{"d_mlp": 320, "activation": "swiglu", "norm": "rmsnorm", "positions": "rope", "qk_norm": false, "tie_embeddings": false, "lr_mult_qkv": 0.4, "schedule": "wsd", "decay_fraction": 0.892, "seq_len": 128, "steps": 3891}
Each number is 500 + 50 x the weight over its row's rms, rounded and kept within 0 to 999. Layers, rows and columns count from 0. Numbers have three digits each. The size before them is the row's rms in percent of the matrix's.

# layer 13 MLP up, 320x128, rms 0.115, rows 114-150, columns 0-127
095:501531577521518502564460445570462545479529534475463457509522600432542460501508429570426582583484456521518408519543474582549529543538503516512489523512406551531484612555530572468552551550484513526512514596508490439435382513540439530552446548575462473475412599405541542464527528517489476502522491488549464545491519513500498480500466436465495514501466463645439523440466503439520533663537
107:496490535475502556442448533534468477532407589506530554452487492486544595542588408606493528554463499496445449453624580588491592517535458458510424550549502511414437461493519520575549495499510575399495507431527419521505436572460450407449552410575479494485542580491535406503523445496507493525478472490474530412518474517475496411549596496459522513517471512482412480478483503505398529457531
091:489418474554519566543558550492458544497472560497418537498401524562465610423487595502463456503541428514491444456593445522557488454517491510413549497494414440412552525430429531584531505528499450476460370512501520512538533431596552523505589509503529477462484525529507537538464445481557551523434505522466509571509410445446588484483494478502552512556517564461518394527434610497511468411515
095:430527549527453402451500509468525593457466441488524604491501521443531504491459544576530497579602509458497546515513485474473560481488537550505467390457612504428509539490365492451495514485521588516534416441494519458574543484458539530597483467470543439545545471467574404495427457474530513529456494491494497620431511464497553520526553517477465484427430484453437464441579424577416474549568
087:518497519507496551441551484442463455565666500583585532580458440470511479560510474514497500450503613499483388549567496431521570563484475497520463624539537494426462414495386486508612531566474445467534463465473478501448528437469487565521425494468611497507453423532430521512553526450476526496513511451478471470483461463453588471532523441532557514545435572464518467547558543433503434488476
097:421468474508501443450546596474477468458566413391545559516414529535503473478438482456493544524441520655463482507547484579524480489464481451630478586420436471433494558527530536505565500501512430520467508522434570388498579436499494458502568561556502465482553501477452540476526544415551521585509490532598428539505564485508532557545446429543493472545479520466384505445483541469511468468485
097:409650458415508536432474561407492612461497530599544539522595429431487566477474438466473566444577503591540451549583536553530503513478501579603435448426439504477512492523439499495544513519464539477470420498435558391536577465526458460463469438488509541492475532496460515448482537589514428473488527478571546544533592516521512483477500537553472431546572446525536531512467483460504488526480
109:523454539528569433591494454481480605459529517459524498504468466481494503487534486473515495619607416531566547534471450543595461583515569528458487555441415493482539423472420541466506507402439466487543515486386555612532527571391516496560491518509455465558559531507452489509566424431464458537471477505538565414566527548550489476467428537446420476545508438468489564422516484493531522543571
096:464488489444578528492443531567570465417612495479422499492495439532514376475572497559452620499533453413465537405504507517490469496529616425580540460471488457518496512494538476561515530546452494522524443492421550450520553589523582555537510512486445448444518577532453487462503526445459496419501468452533469580456472506567466470469575422533506583567484539513431525503507564524551637504552
093:418502560435486483500512601540474511431434496491398583564577501465518536610558517460440444478494481549459446507445526536504529464599491519542485590493410529564546520609559520465516375449461450522469448495615504470483494564453467507448505505482383500457506464460591517546551502456475508482559486572467619523535524518417506457516559516474484542517486500482539481489597402588476473460498
098:513540459531565446537577533431528495518438509540473527487446501488477525494447572497497514387462588583584418512520415501534524462572565480409482461482546515472571553492565420453503532463551548413501486414484566506485543467567525592488550450477528456434489378465403512540461480539502492491520489637527580386419524465467475446572525470486414433509507568554513559482445505536508465521520
101:558480511427601497517541459435503388425618612542453501522422482566509453545463448489482501437517522506517534507518580503497466492499480568532561522509445562469461513446453526580476421527546479531425517504452534378465481539569548490599550406492510433508572479469468409560469442473443448531439465456525454533431562605517476496478478461496483545456491549503578519551460505565598543423454
097:536533405478461527568550579534478491490468481565463512426610531479423490458469529452438415496555501438463574492531515479472533432592541434553551501503596558402555575536442503509496430474499468473470393465467607567452543572506500516446519545447529564524406490410543532588456446541571515471463433491460473545487569521610477521526532498459500467443540412496501446572465503541519452536467
101:389421500457491600430453473509500458434511448500535519584473533539516461508468454469461458491511485555521579461578540557478530557446488543442478487588472503501551425547500472572548508468467486481492551554459490587584570575505524534565475527520495533437511473479447510532451426477611537465466566370443509459552450476519601495508555410447507555498514487422407495533415393451476488402555
096:515504517495391448496474448511411400468505454450495527499530556555504494470610403412463524441509423514524452440466583578486520478601507457422412439531543555538476488507509505516453525484436468436558450471410512525601599534455556486497494427479476565466514479501451479570449507598425506498564479468413487478580460501481533520466527604518522400504455434515506532504586513557454458509420
100:516488436411487455513445555533552520552536478531497449375472516594550460521524533486553470533448476477481453464525496540429567512421564558466606431548477519593548509544581466556448479515497527450467467481506563428494434511597463488492399502450564552469406431382433576534446421590437548474559487468580537534511579484555477475549539590524466481476545472500559482453482522484522573503479
094:532416468589525545467435502429555509532559506386493565475497518418479528417488509548456548507457483467522406464494532596518496626464518476516471496496544471500460427474461494474595415511513482470509453499507550476482490490525477503401601443539505465532554485526464565566558487466539506439559615401401605469478460513467549521625506538436554443540491593453508508452435537553517478436476
106:463518383443533498559483461452530528575531470543576436534512599450476493557504468653388470482524484572461443488430524548518510614605476445490424480539577490485380402471515472517455464438419489443563464512564438518534434439440491480571509554512539491579497460462496465525464534532513483532511546456417453519493496493463544500440500503549484454445458525529497487470555547449622556472496
099:533433492471489463540508468492507504403428477516552483439463455427502529424490507399532382570479510454613535530487580468434481437462434458542544509457518495561406577429437487471524493560526583466515551435569448541454519495478486477527402557546501579504519455446460502513506465590535610534486561483450497553453518557471393533593525550556458536535440465534555457432467410512477495483420
098:449481380564509442604545555588563485556545535533541595556493446512590458475467628495555603530488551526494559524436478523546538470564447546496525447477437378470504469537536405516485499395545471496542525384502491489484489586569493540438558483488506516512470500477540549421488486565487553476507518506514571503434488463614477532543502525478591482504424535428532503457561513527459562546463
085:586551396470413515449461476459469444523481528501525440469525529556442533433586529545562510366539480450486508490477496502545538499474423528556518499599536543439520534510512495518522521459462396567498396479360549471506530481584489515538522536519471489546628432448489548528439508596549482577478345490510510528471472510516519506520508597538536496554506389518508455528507529496455540562561
102:588514478499475525457479520553506557571479524473477458431482422520554438456566434576464461576429426535454459516475530440486509505613555562516588546580503545625546439494444434548554443559468523553457514496549450524479497524458492483516426536438481527524554577562588539521566525507470557470607487517565551561542415510585506390476566524505452501495551528558480555428537520436471578519464
111:535579516493544517531514527436505582489529501520495494575591519560482484425580548496485565456428513498480552474553585564484512400463609566454505543555573459476427457515499518547457608478485576583497414510489532427528495526507504523557482560490516463541519502525355550536489460509462406575511490480487519440569452461599410518543441467568424522443402498493494533449486538433551482535590
092:487595444511526556443443446550615474499512531503475571504371590485573511435474456597455506516577535377477446478477474454557515486468568451517429518531538529523458509474528556524420518446485548520621469523495510517480523443447397517560467441463500525588515453490435551591550523479495470485476419437532500426459471491508465509621475458407526547532444499470478542556450451542457479432442
096:425536521523544570457531493470524479556553483480404507540445548583553433505529476579532468475484453587595454505548488432619440454543513482544423505510498431463495549428538509431484554490543517500610502441494564463500521454607399571449569604480483558523488476522469405466460471473492520516509520445431543541571491436477467523538432504514481506469511543536442462577495466429442430558633
104:486492545479505397545482509478576483425474306472473534546533466479469496454537504513515505487447559443492594484475535480481500468508521538534578459517443569474512534365382502509556508576399538484485472496529587527461560521424485512557431579449504512467475487554522587425401490493467582468422485514550457466417492576522502518424542524472462530531539475491519556564606454549470508447465
106:525539537491485509437505453497519551538489576468474594478495420487515541574417512501422444598527594454492552516480472508504500440470531485584479573465506553577596537438417426532409479505426526558438489649487562509544453499481441481529553529468578450497533555591561469495482555541532479464347530505513573498482496475527400558493511467424521423445486536491397533493470510472486471504451
102:545464512545512497519472485567558544499567489500510517418540518520534573419501483451450523507482472524517528477440480482573522530496488613472482475529441559579457543586514498454541483433535513546502570462515511338462586438467535576563512540472542528432522549548392522562472492427486414481498413586443623546508600512558564479557486495468481471445457530524595520426531572480477559401495
102:512454519396529547527461497504443497507571420582442505497535422479420506551532533441547493467527530598472518492559497499453452473425393530631538467547424458495461539388506485422397567465623526544532579454537452467459530517494477603560524485504585512486473500514561459479519450551569500547464505534499525487453532529474558492514522531481460449502408512508578481507486417401533497453618
100:507472511550527440479507463542514533482525513520458471573530481490484490492507465507503572485571466437532403530436586468543468450510477619443474474505560570579542482502451592378413469531622490490554500504470497499533474483505517604551469516552451412516602552486625444496497590513562471435446592513511581496452436514484456513375589504449471523579478569513466526558523447537493520523444
102:496508385549513520482553539501464508555595650495490513450544511445384549532415425403483563501496430421547533492473389468469455474523534458542481457567516518525495505541560539396525448530508475511492582531528520580467451477480501471433532531434445434453556600517475495589507651507555520472538582523533558411469520477514540530523536526502467594478466472457532483548494453483440478506464
094:400430499531562561496555461483509583555483556483401483479469478447519551469462585423498549496525480495543480510508503512550535493457573559566544388481603531422422575540445512483480447507402551457482477527609519508574528470561494449491525518530504552551462381490589525492509493567481425503441503441528546418443505469467520485512428591438566490531598534476586552580492478475532495409494
095:470479521624449452403526440507549504558463422493482508446605570544624521481471423513455374424440486565555489538495540445498511442501504473440496591516493465394514445536484456474505426532526501472497568500336537461572522469518501429444453488502569541521471523500519456541449547511480528536443495604487478525545474543537454461452550507457429461539409476483486464497487498493470596478595
101:448477486484544546471496522464526444470515531514486519484521546526515475408477570516509555378517427519462491592446513471567596533470471482460387466510496448401467602547428544540595551504438529461532471489444487542472525464539584572461495454615432458574503470478603602463508486516449570465508512406475519532526480596509521449490520621512518445485449509439439555486439571540419456504485
099:522477471454562505457533520520519470551509575512512493440585535500509427594552591460497501561514468454482530580598537523506426497541457508450409520563527543540505525548523502454487628465557517562465540533470486519508551573533561570488427529427458418523517542455490559550617447470534524479500564457585510472511501584505543608408532440415567491523553452416535391524438485480558572462493
106:500547470437601576452438483488571500476610361530618477515439481531472436554542509473505453451465530528538498517625544547548480494509523460545545602475439507571507557534496394505507454492529542532537483483406464539466490552469449530563485439452525422586478496594555526474511591470505530538568543547556526496568376516545436551496567514546474469528550477462476534517440497530472524552425
098:556462450502426555474477612581465494538425602578513573480489480497374489419483520387470523536499485529464547515475425390589461437471485543494500471499485416512557475438498547516520596569471533540474458522523387534497497553474583495524450586444467555466517431443486421464604486505499530510516452428443489531395504523502442465478493567502489517451548534460526540524462581552544453497567
# layer 13 MLP down (transposed), 320x128, rms 0.106, rows 114-149, columns 0-127
100:450538500422524569473488445482547491509527457486505408446484415571455411464439517485469518496568454536565514488489551496512540542480579515400517549581551544438502482473534481513587522599472414521528462465574536530613518445403504470547504524424406478457483566496528500556505471478467527422467537500392562412562468505544530502561372545480598474534444432468535450496526439493421567467480
099:480416532525486531459438380501501491476510469534483509469489502543546525476498560478465453421529544576505527479446554499479470512460526527533498507523460520609525594528460378446441578418546538461587542471406481475504535455533590487544469518482550520485515444357576532431509584498535490504515524542502514538544598479594461625489469493605484484457527550526574517512455486572489375459569
098:513550472522595427489452484510528631496482547514583531494540500542542458577573476461489487543487488622477499465532631446393436503522471464556497484522527531509436487587540493511478453407502518498541533513410491491447372425423475521458379494512390527475510518453451447509484481542497515556559596539473468525477577513519479514481421526517485506395497438505512555457465415552558425542487
099:423485578477429507549474471502527465527567520504609571553438541471435600548458517418454509517481467458439475527577520570435564535432486495463530457480528463435490577451472531582548533517467598422524472468484509476511437482565539504495508549566574487579470441459504401499597485512489510478489435476489624534481515437458510532551535549469425515518536445398592515417429479505479464396431
090:471512504481574438625512522520533535568544603496409516459457468463439536505523572540572538472504402508443538482522487500428468425469490480465566415426477459590438450537585517451484599508399590494417496481493450465466439497487452488573529579570460457530501540434467530428485484497472473549512487523537533625507469581507487604478470526404425486497492534505384546467478456484520497519546
094:520528445524493545530487475464376461577494536529482488442497486426497412476523550552539486437616453473494540458518461467549546495524552444538533415549482394457481393521532505655533551474564475481552508502485459477420547549568388493495504492524478469448435506518409500483462445427482426430467499536451525467575513554524491506522514522453454556480571501531539661438554575513451526513439
097:512479567532500428472541430556518414511479531485471439516478519509504424545492507488549494459532512448525457535502526478476522457577485476479546531471540446531522554626540571569401478546472488543452552459495350550525509489555539565506416488568491486419460504525461491480529575490578581565519507490586449427506442568416443488514506369471508495499595436668429491526523447476477436490472
108:481510501495543506535506501382560527505414493410524465547439506517513534563590522499499541577511496478498488557518568471483426399508427590538477487393573424457624517420432524533425449553498488570480509440571395498482461541484444511528484415530465489463632599497495507426491496508506462488469533486476559453523565523539484430434534537409442413505566460457543552495483500436464460477453
097:481589567586559522512545594476471510471539394392479483504423487451490494491492466447550505510515580624540508472554492492540501472502584438507559526546519559517515418461457512445469542491565491503520427521586422564643565514389439440524499544536566586486495495532548451544451521493492498438529491494425541552542507475463516520401540497419469471452601577504549531464497454547513580480453
098:510511446528495441598563533572503438477530493473560498532622549511513527474458473474599500589441487486464558491412442536439414543512366548516579514475424493531543524510445521532436463562484496490599507483497618507391441441490510500523539550495476461511439506444503446597406506542443484396523520447475546402577536496521478540427434456455567510527507454432543533549437486504506513517463
101:578516482446515430478564580586400473538591480525386384540529532526543476385511431471501498590541520525407450473494469450542545562455519463519528466510483463450487431512465498469482531490452548564506446454417482534528473564485525568492532512476548442539420454452458556515520420563491503450557569500471546592497570560481538399453528515477577531551612545544482449597483528567522489537505
098:497493474508445527498430489521561521476407374531519507510509514526495525518487348507464558497534518447480483432511534458522588620572491483538535459608453506560389391555602455533507448427559451492507460517556461457476457517542481506430578493481513536475508525595502524465399501451446515453520577561572523460521537517497472449531451510540523647415560501506446479506464467462518504547574
096:419520499425483535490460467605469425643463479487498423546513503493522526522527482454516464513608488489560455567517512512414487421439458559507464414464513410447449522475558447544476495510478458527514497558520511457482540451557391542551550558471406442507481524595499458503525481462484449533398543517542440410443462566442473443594435537604532421549551489521516522449537504452478449595506
103:509450474544445535538513479509483466402459451508576505412475536443501434401558441470458441559532561471544527504495474536449428479548499495539480521394477513413572489534403575476475487475507550502476437560509522457512464553374454566489483533509517456597401416493478514560390432474463528452399533591479442613469530471535418559478566446523416473520512530533438444539492502516507461516458
096:500477552512541532479372628443499526525564561540483485575528531458479457556493565506486498612453602509488517501411490428516444537485449511536553578491468505457569476494501482517584420564473515527406452501436518531478428469544480526480519575552461372558437460545608531497475439434556472544538556497520539498442507447523437626540512524438553520479435481460494410491477456434480474502575
100:514458554508473514487461463448576527569578529518529469514483594505516517506452423494469426498478498384480443402494600579522549464510522451534567444457497423619575496560490517464504415481476499434458546515492561527640450485508484458552458415554556450489462573525452440569463534488514496534484528501496442525601450470586557538458551577499493476525449489459504535458376415567515499482424
096:533504490412452523610568553577483542555436459514499466518490578444499424567524527592468544470477555522427484458471433488471461463413439511511466602517528524549472469495561607539452379534479511546466444536483525512629465518436540518538472430518509526487414464473501481581491525429489468489513519440521558534543483564505520485424499424522528506375594451545619440441478514542491440503452
103:551493493556525457526540492484480483506430491534408609571469514443524559493474478507560534482515509558534471521507460520477543392440493509608570521507545602439611510445526460514540526474432518452538487430499470519486449493474536428631484542547455427500515495607485477475448575546593521466561503518516458537510492446447467421470524548535636494555514485528482582498495484485671587523471
093:567612493404545494421484582593603510449533471495419517472486473535487523510474565500494577490504440542515484465525459480529552511505528554469483580576398490435576467523513474510474481505486483438371496452413471510574467466589476535512495434402560476555497535530523544468504615436484411362511531428411486482464517526475526500559520516434472504479536436588482462487535511563593483508502
090:519564440454498427540463495503410515417472431473505399507480489458515431491563417518481421477558561551458475503577437516482429417373491445557489497507313496465483452401460439516526550547430474576575522478411533466440481515586564485501474550517482425464489560486505495534578479540540526535478545495445531532486484577479616548485452486536457497456469496530490589466428474494479481472502
088:454584589480549510521536494563486556534546435492516547436479561521435544585508538505460544499465480553496472473523450541542459545513482569385513440445541469506565367554586578526515531623664493492503470473583490460463525518466492453441592544504456518467409552578448461471485508554464481478434486502464452528580453541509516502536484508454478533533553598547443463505504593450538495564568
108:595560490509337481409551412535488554530582545574414489525447440512606425526498477476468466466398492518468476524563487619516489566528531589428555440458441543571498475497458506531495366453438443482492478487483454404466483446474534579455487458488539492489519457510522487446530453520502543518513485640518490551557564499552452495489547523550510430451491516521485486584526470528497543459516
105:441476522469537520555509518566462507467496523563461382493614380498470541522451463579454557433519422458598522484483499449374547481531564494569517529530454474583418507458532378537495509455484485495477556566493494463533555504455445509522543536449486581414544477566519484588522464454491518543461499633536414493424529474478433595443485492493434489486564557502503452553471453538436477550509
092:518370568518477606490551548503507475512436535469513394496505449476503464558513522554473524610468527564548448449455562488401548478525520472449511623528499480442465458563404467486444446540566511474552451515489604500430585609496591554404516568485543511414464478542509480531579464521484540477517565498569482632480461505523489568491464512508525594553501457494505491469532566536500464491461
097:471457509468472454550480527498516499544479404482482468477459487489514521490534475512532541433378478451459486515444596619474511555463459552520489457476604555503517434579497574418520603490449583529588529471542516460544416477562576451453528459540443571539488574481488504531398498565437428462472521554470576531475516548610602491464514496536432419415479489436564606488495537461502497482469
102:501471454505565544456483558500512456455510560420503476503559459472589485529534547422446440536477456432486406450546568470451558511486448604431529521526518502438521546491476518498520419612474467530464450555511522400487457530607552495550452477552514587440552489534477526541511384515595472450530497511495471579522521476518555506577586445437538394491594570427524411497439479422522538520550
104:500497498490484511590523445536526471520431414457535480468555525462414464557509580545586491511599504487478474489460431470481554575469519506517548569563408447516359464466490516441497498438579518455447512431542511528493501466516564531481488480554501589430561606556388424505467449556578523471449492578536548491481517478473531474380534560549407492470569494476493573425503480567522584435501
105:556505544504489477561485494490467417498607572486500437555590519473489455493510514487455507432482508503513562470490448457461460471551378504499410527507441433477503566513525497537440569608519515424558413514571553387457536505465538490475485532371453389597516467457554558499464495564471555496440436509562525595504548535501537507562418553440431478457441467400528517504480535461543426454469
105:526582470455517466473485455489433499456579486509427527456469444468507442538460486380621416481566548520496433474520439439554552454477457509544588407546548427434492422417511477550457534476543432448525518429525540576448533533466461489492521493497452509422585532498561422470574511468476486556437542609532494500552476554484567596469459425540581510482584534452534508539532398447478483499474
106:501607517501423473489473503529531563405513532530448482515442554558479551473527509481605497455488433450541436581490526499465561474518507511554569420482390510464517553569547480431595474439447484525601532496577472577476477537514348531440535444484522478545450442475456472463515515534443536542524497465526545588539388503440499463470608508443450559442540468474506503493398566455474495533413
104:549496491435463514472495529472519467422501560563482560456439489465428610496493480477481537563561504544506469496502456483542476456477494412472569556542491485483477470533540560632431494490505520565548531500471560538415475590592403525475562451518520525554449457497447578562437571457428489457596447550545519459512314457560469457583547444487500489526479512523599568529489569443504517456506
097:378467443547525497559497460493493517516460542441516399481406523496480469558529519494511569510486520499438514498566537457662513553452515645491442499593394560538503490533544510517465504515567465559554494441523505469471480392414510561515508467462490432559479532562555593371517508501412511526513475488516460420390507472444509440562496486466484561529531444488480546498464475580453480446531
098:453513473581536574543506444522547488539498456550511473586459569511556586396554444458554463571472530490503513486628523517549483403570593517460393436541459588537507441513475503510563534473468443470465484478526464446430438587431594466470535536545479448551550499512458478441528465474486510498496617538512458477498436394380483498497445419463475539495506434452473522471459461605467516525511
093:620547439493554496533501467528514451399559425575468544410479608472506427418532494544460517509492533569464572502475450420594546497540442574481496460545521505463466550547450542502462519374412450558552484511515556571518523538510512509479461550469502508531503566488465519541403407598520493461503478580425584536503495484568575475435471530442495414563459427534498541439446493506482467456438
102:472531552525536503560478451422441514577577599468518487509490425481472473517519427572544493550456515475494498491453458453736524506517473512514528523506479487507530452474422476603420536456524519463531434523517517490560524471511499471449535466464596501579446534494544438472452493468509492518522559479432528451495413504533530444416541478442483518566507497369575573454488478490496621398460
103:544432564480496558485431521494564428579540498568583513469533430434554417486489488524518530523537437494481512561482415485562492517509569458552557418575559493470574500452438583496466513508526517475462573460561372468409530524429518429537541488452476510427589407522419453429497560532595489462533506470501475447429433559530500428529492425515385536457513480563481488499548498517538405538486
# layer 13 MLP gate, 320x128, rms 0.117, rows 115-150, columns 0-127
099:466580464344479438446498552467412516501372551465524591492527529530529548492569576445411545485495533596453472440504524467543546448495532415449433444547495443472532524466475461498505529558626550454424479451516426532542504539433467369536499418508518537521471502477564475563499546473435469436518488547466539578482509526520509473514511470521483433467487493475446502358440521492490510467431
095:424453642511441545558614573519480462527486471523509486484462442472490458449483419505536395457474527480511399466493444524563637473446486557425546543525552514470469533415545510580537507510485449455503497527494468502467548500514526422463545530469615426526554523601561500529509498505513551503444466469458546496548389469540577517513481542498502495593486596539562448545487545523382476456557
099:467424461491572520474510476464463500638454542536523469522464383484555441482501589529562439544591519530436517517425465542516476494552487579571539505498483536571454476511488474385517512523566479532399420556532587530522452547411412509544437519566438404443491469468605542519604447514501452538496476562431550531497465572468474457560536561507534458532523463547486536508411456534499515471558
089:482494560504480538479505505471460488530504465550532560479489510540478446510470501433558576539490482514447418471477484491588448474467494595581448602503555455452530510379444461577558500605626521560529553556499411538491572508449549486498497483415568553550579543559534584486494484389529562502531527483459513447477488517499465539459437507441567498394458545571556493462614510530530527385505
098:558546510498505448523483452464498538527501574500573502412545437444544604543589550443462557531479574488478460448463445476447542582489411442549567408552603430508554449426535469413449479455428488473540558432550495483503455476544475557457446480491486512505521512466549623439589474572521551460467572394501479488463462455525513501568548563463480517446494424435569542537420507491502461438455
099:484395438483575463495489484514518494451494414577523516497511579509458580537401391498532453457510420541363543595567442473486507511558517562528512550468484516553385441526501516489538466426573512507453513450557579482530471570474518457445548518561404545501549548442484542477472525506487324448435465491505552451419479546572505492494466571479497558529466498499478526454555428449473536508516
106:478439493496472517510549532539521565459453440559547552445435516471482550481465523513478513503563510583453429455495453510416498550483508373443567454481530489397521537584474510470573515383598453481506512471514507533534529560505486506516487506515477465501451481364494588578521503510421596518621490491548532535546561561572504564552432517519474545532444587576476584406578458570567515509514
100:596471471534493470516407534482519448551478556521425442400501392550477570479469534556529587444571436484538487473554455399479489559398565523439463580559471364467496441560501526540518484553591523543436438515456492424364510475522490508425472483466469462582448525442436596512494513442529483482482556536494532444408500532423509529553485476537527487493472421516514453521465505460547482499539
096:356489543450522519504523536495425503441480471468599533510489536550595544445416562514532543516564484553446545526450428495407495456528536518458521526573488444549505524471513485510485507493451442489586429387567551527540505504525458517554443449377430436528530474465527535503378551464467549541514579555495508502533426522470560502551497515429457520523411474529633467533518405503491565423540
103:556493514475546491431566489506539526498440498463506460537479554583502574455450499530505510584511546596551436506488553430533474467551503499516557483534509459469579460439491461565474519380620498589403591415483515467570539534489534540499476477489462439456505434455602532423457486448476537492454495560416501428413542528510436444531565362489468466471499466494539492513443394491416489456422
105:546583550486572482488459444531472488527569604493476541513477404437469625504510517452600438566552444420472481530451448521474506465417404503462506455545459547561467514510682489410434506551468483501530494529423481453453543489521501491458552553516514556597475475547530480493572455515501524442416505478530560512550529558575484538527513530517518534563435557477452442506469514489425523406407
097:525577480485509496525511494590513520510398481479432517472454515623480491542461445388583587495601517485495494536410521450502476513404510534584468446441489402503515565523513470434513554453516429519576460585446490448437585461542504487436482496454487415532514555552553535487490610488531483518444545488514556499470485631415505530491484464526519514518538540519420456408476467497607468579456
108:470579515488469499454396451487539591530522451540538480474492569452511516497533476432467545481551454456443503575465539509427563525373597529562485507509477466556531457498587552462440592527568507483552485678464444487492539507519461472501549552563491504431495446438450489538617479421510561527511491455462482482568681494491525516449486483473474462508435571580514517502561539517503460484498
087:425503524497498419528534444506442561505548550413507506473470540533511482471472512519540547457483428496461475538559532490479594537443528456585506517573519430533510352530516571519472516426506352474458552534467484567515513486550572431545362520510524431492525556510441471493445475463492571513526429435477432507428492416493594535411585482394486499437534492520463511564444447455493553428463
094:502386434487603460446487582435523493497476571588471510461467511461441479460481522530487487552517503531487331519511522430439467537414493453516484544578501524486553543544468518509472514468578534455569469453435528451442429516525467483519556527461537651492566587479541517500505461517473521394556575548516468505496452514478458457608481466616482520499398473586533509518503582561566501515478
096:525367519548472462547521424593493503432523510592527525528502530555518415471569487514527499546439471509491424463518538451471513575477467507561448474474440481597586535517555511469439543365525439529497568549480525515518578539459559600453423583596574506510495517514568437476451528545474510506538503493534472425515504497492587422516554471512405570489576583544426543497577486548509462426486
103:500492488458510468448434585518636551462535470551535466524571520519519432542505547517479557499467517452574425503439523461411546515501496497432493529522450522467519488496521526490414551441465536576453563547542497506579541491530533406437500531504472532396552437559470480486592464484440503542502379516399477508494550549651467541506394433498463552441423525499460405482541416444498442473454
103:457540552594511518503497491458549522460513519523545566512461413487469423399524463559616502525572454576510423486415518465475523474535587548467463509458514498488519504469456648485596446455552482587457542477531435493522460468449516455517533577515524467490504427518562484501490496589457486547473516478518522482474362514553523499425519599446576409526477557568471606465498457616518495513442
098:467404511435511469459629449420530555511509504464479460553509438478504554543478477451446420543589447528536574517545475570503511443407525440578565464506469433589467464465578551412500507527468451550397472424571553476517511522569526514446478566527520543459502501491517522469504477526521507473486511526443559484406486539493543530577528461603519529453486519441522584547532424458430333517467
089:510554585545449439491512513475552513405521467545497436515583490521521535339477543462435408561495478378539500526413540494538518414582439480507504567594539543459488584502555567488512540492503487430447509582506527451568495454546554449558498469541537489503602482509516542554491464504505537405514531442467504479523523460469455526497454520507549540379538547531539388501595487529456429448438
103:502437511519509513493559538504511456394497541463471569361459482511418576521497545462501486551477470532485520466448468501355430522439462524426602495477385608355483558470502566502536560576564449418437527540506557492451494528488554464449466448564515518519490492515523511495525514426449434481604459526528547411537453554554525500440538491512431485464456511510473528528527581513570558536456
106:544466494450511408476437417597454607493495464550530485506519476468491510526418568466480567403610503521509492466456493485500478352491502442545521523529465579496521402459491539513501507398463536523550471545525653483518508533504527535388565485536444549437545457513517532519503524526534611518534515523439541503479454459548549486482539510538500512472410491384557429521549428413498496409508
091:551459589567454524464498473521396488511497509544437558525559500526605539516397547476463480589559468511467503489546545491509531600478443546510454545536536420550481489560467491583458510492472612534501410510433539508435574559463530632520490385554455549479522544515529503534574509408474394510446484470458396544537549518490465432437451475510527560506422452525548500483595546537485547484493
093:459584426601424526487513472477535540544476535548528475487338564547477527434495466486531595541460542443562467466536556456488535555493460534554575519483557541599474371473547480536471479480527506572448507424502454515521502546515498523496532531496519544541458559460505464418526533503510471456509424515451417569429485425545568448455482482550499476386545640551527513525441548513577493482406
107:513574491455498493453606400588531526481419474501507523416467531561475542487388554579522429530472554504462494521515552504529557549487401497411533510479488492484539479605533487448576461474507475523466483501485545472527440474522466463452485454560485479352476504469498482464662572462529481509546538490505531578576446505425522514503488437567521420459475466459509396496536400507607551497557
103:532435531514518429539561426545512453552548437403533461524572661596459465445482510454483555489497514537487516470469521503510506498507486489532459506484501440500442417503604532549523516497542397477515539404479544456593508485391612556474473550459436511494484482512383475480466386520429511429598575498512559401555522538520518513445455497534466537441504479476417441515523542459493537455456
106:607513533374434463463515537426499478515496351520464368547508512453514502491436581494433381462533549515483461487554525448519447447462473440452524492518522518545547524483469504519440504420445469478535513527507432519436477496424451429512470567538427530510530506500421537414545471537571576493445537502453558441475464431517481510585464492573477499458521521566411417485594454554535492561571
096:429507514450502435542463525486420484439516530414437478480521522616535488579470519419544476495495474447446488540505548471482623446471482463577602425498507558445497458519526509537469421455508547394466464461424459542446598483475462427513511522526453476487553498479549381499532517542356510553465566508441470502621536511503502501552523435501518523438489578466490608581574459536534488543479
096:338548501477538504510471551559513535453461578569515473459511464548515565532491536565473494534541571600428581440550455452433461427439513407513524436591453490437467521517558397492489554591501515508459538499466544493470471488520512452455529437534469534522533370548558466552516352542514530495501403520489449491472575521565549468500504537509522507501495462534526466463588399469454551532436
106:379441530420542501508457484581472438491519589537422454581533556435386597428434469512541466495439490479455587549474593478533529484409423545477511616528451438549499467491505517585538528489486477507454386477535562499506433507530448495401555548576489445585486502550484519405508477440452500494533436515468499518452531533525463484563462528504551465487494425521435550519491542546510397511483
100:515397476630493504552434469527509514539429521571507505567545502511429514531528484468530531536488524456540565434494450471493382533542443533425521425550447599484537459453567499513559512468512498468500452498464589485369558509420526573414476426401450502522502554454494466459587496491476403436519432550539523499550489600561558545512515465505564441513543467555577568529532431439476493530552
095:545490423449496459634507564493439487466537585456486544454624576410500486454520491509550458548537525585503494485489531539447535518432515470511559516529635555508550501502526491436622518530514556445496568492611509464446506466505556524461532519530429491513492523523615472533539446451489523559538435419484541483500503588564477432557576449529538468436532568547605569581535519541502547497508
101:575473599535528517354495529471402627559499449514525440474517431557526551575476500450531397615434460483483479480505534460530511461468539468539448540496511505572425487472582563455430454504522464450579411499463515551506554560547445543502448554497537463470505473447524517435576451500476554517572522515491474410484479544469600509605538460506501569467437545505525528511505516550577402455493
101:477552531446535573585437528526517450487514541541476403523507589474427420455515522514450443531442445429575493572492397506517566438488551575533555544561444464510443483471464463545394504587459571522551438468587480518486514439590510383464554511485452536468529485517554423515454447551472496523500506474445486418490531529502485447489578564509436486500419613491569519493531441391478466547545
103:480424515473525443549545602576485546546461547527457394522505536488515478472576512486458526529523529552508555462415520438535598498464480470442520424362486522507521379415465504570431499468449535370539514435572503467489539490576533473390509478502507433463436533503568539576500445498505619454490572468522445490512517519445494546472550510396470485471521542502445431432508504508545420543547
099:449507567538554469471545418503511498600497522523430416518478495496492469538481586518577466476490582489547540427555493516465479491543520548611528503408497511508483498506609550497620500462530484538427541496491534460499433428450424508504520530520474469432534605510538465340533474458450517493499541410503508448460446461422471544516572520480483440450500340535520428524515556508492541607450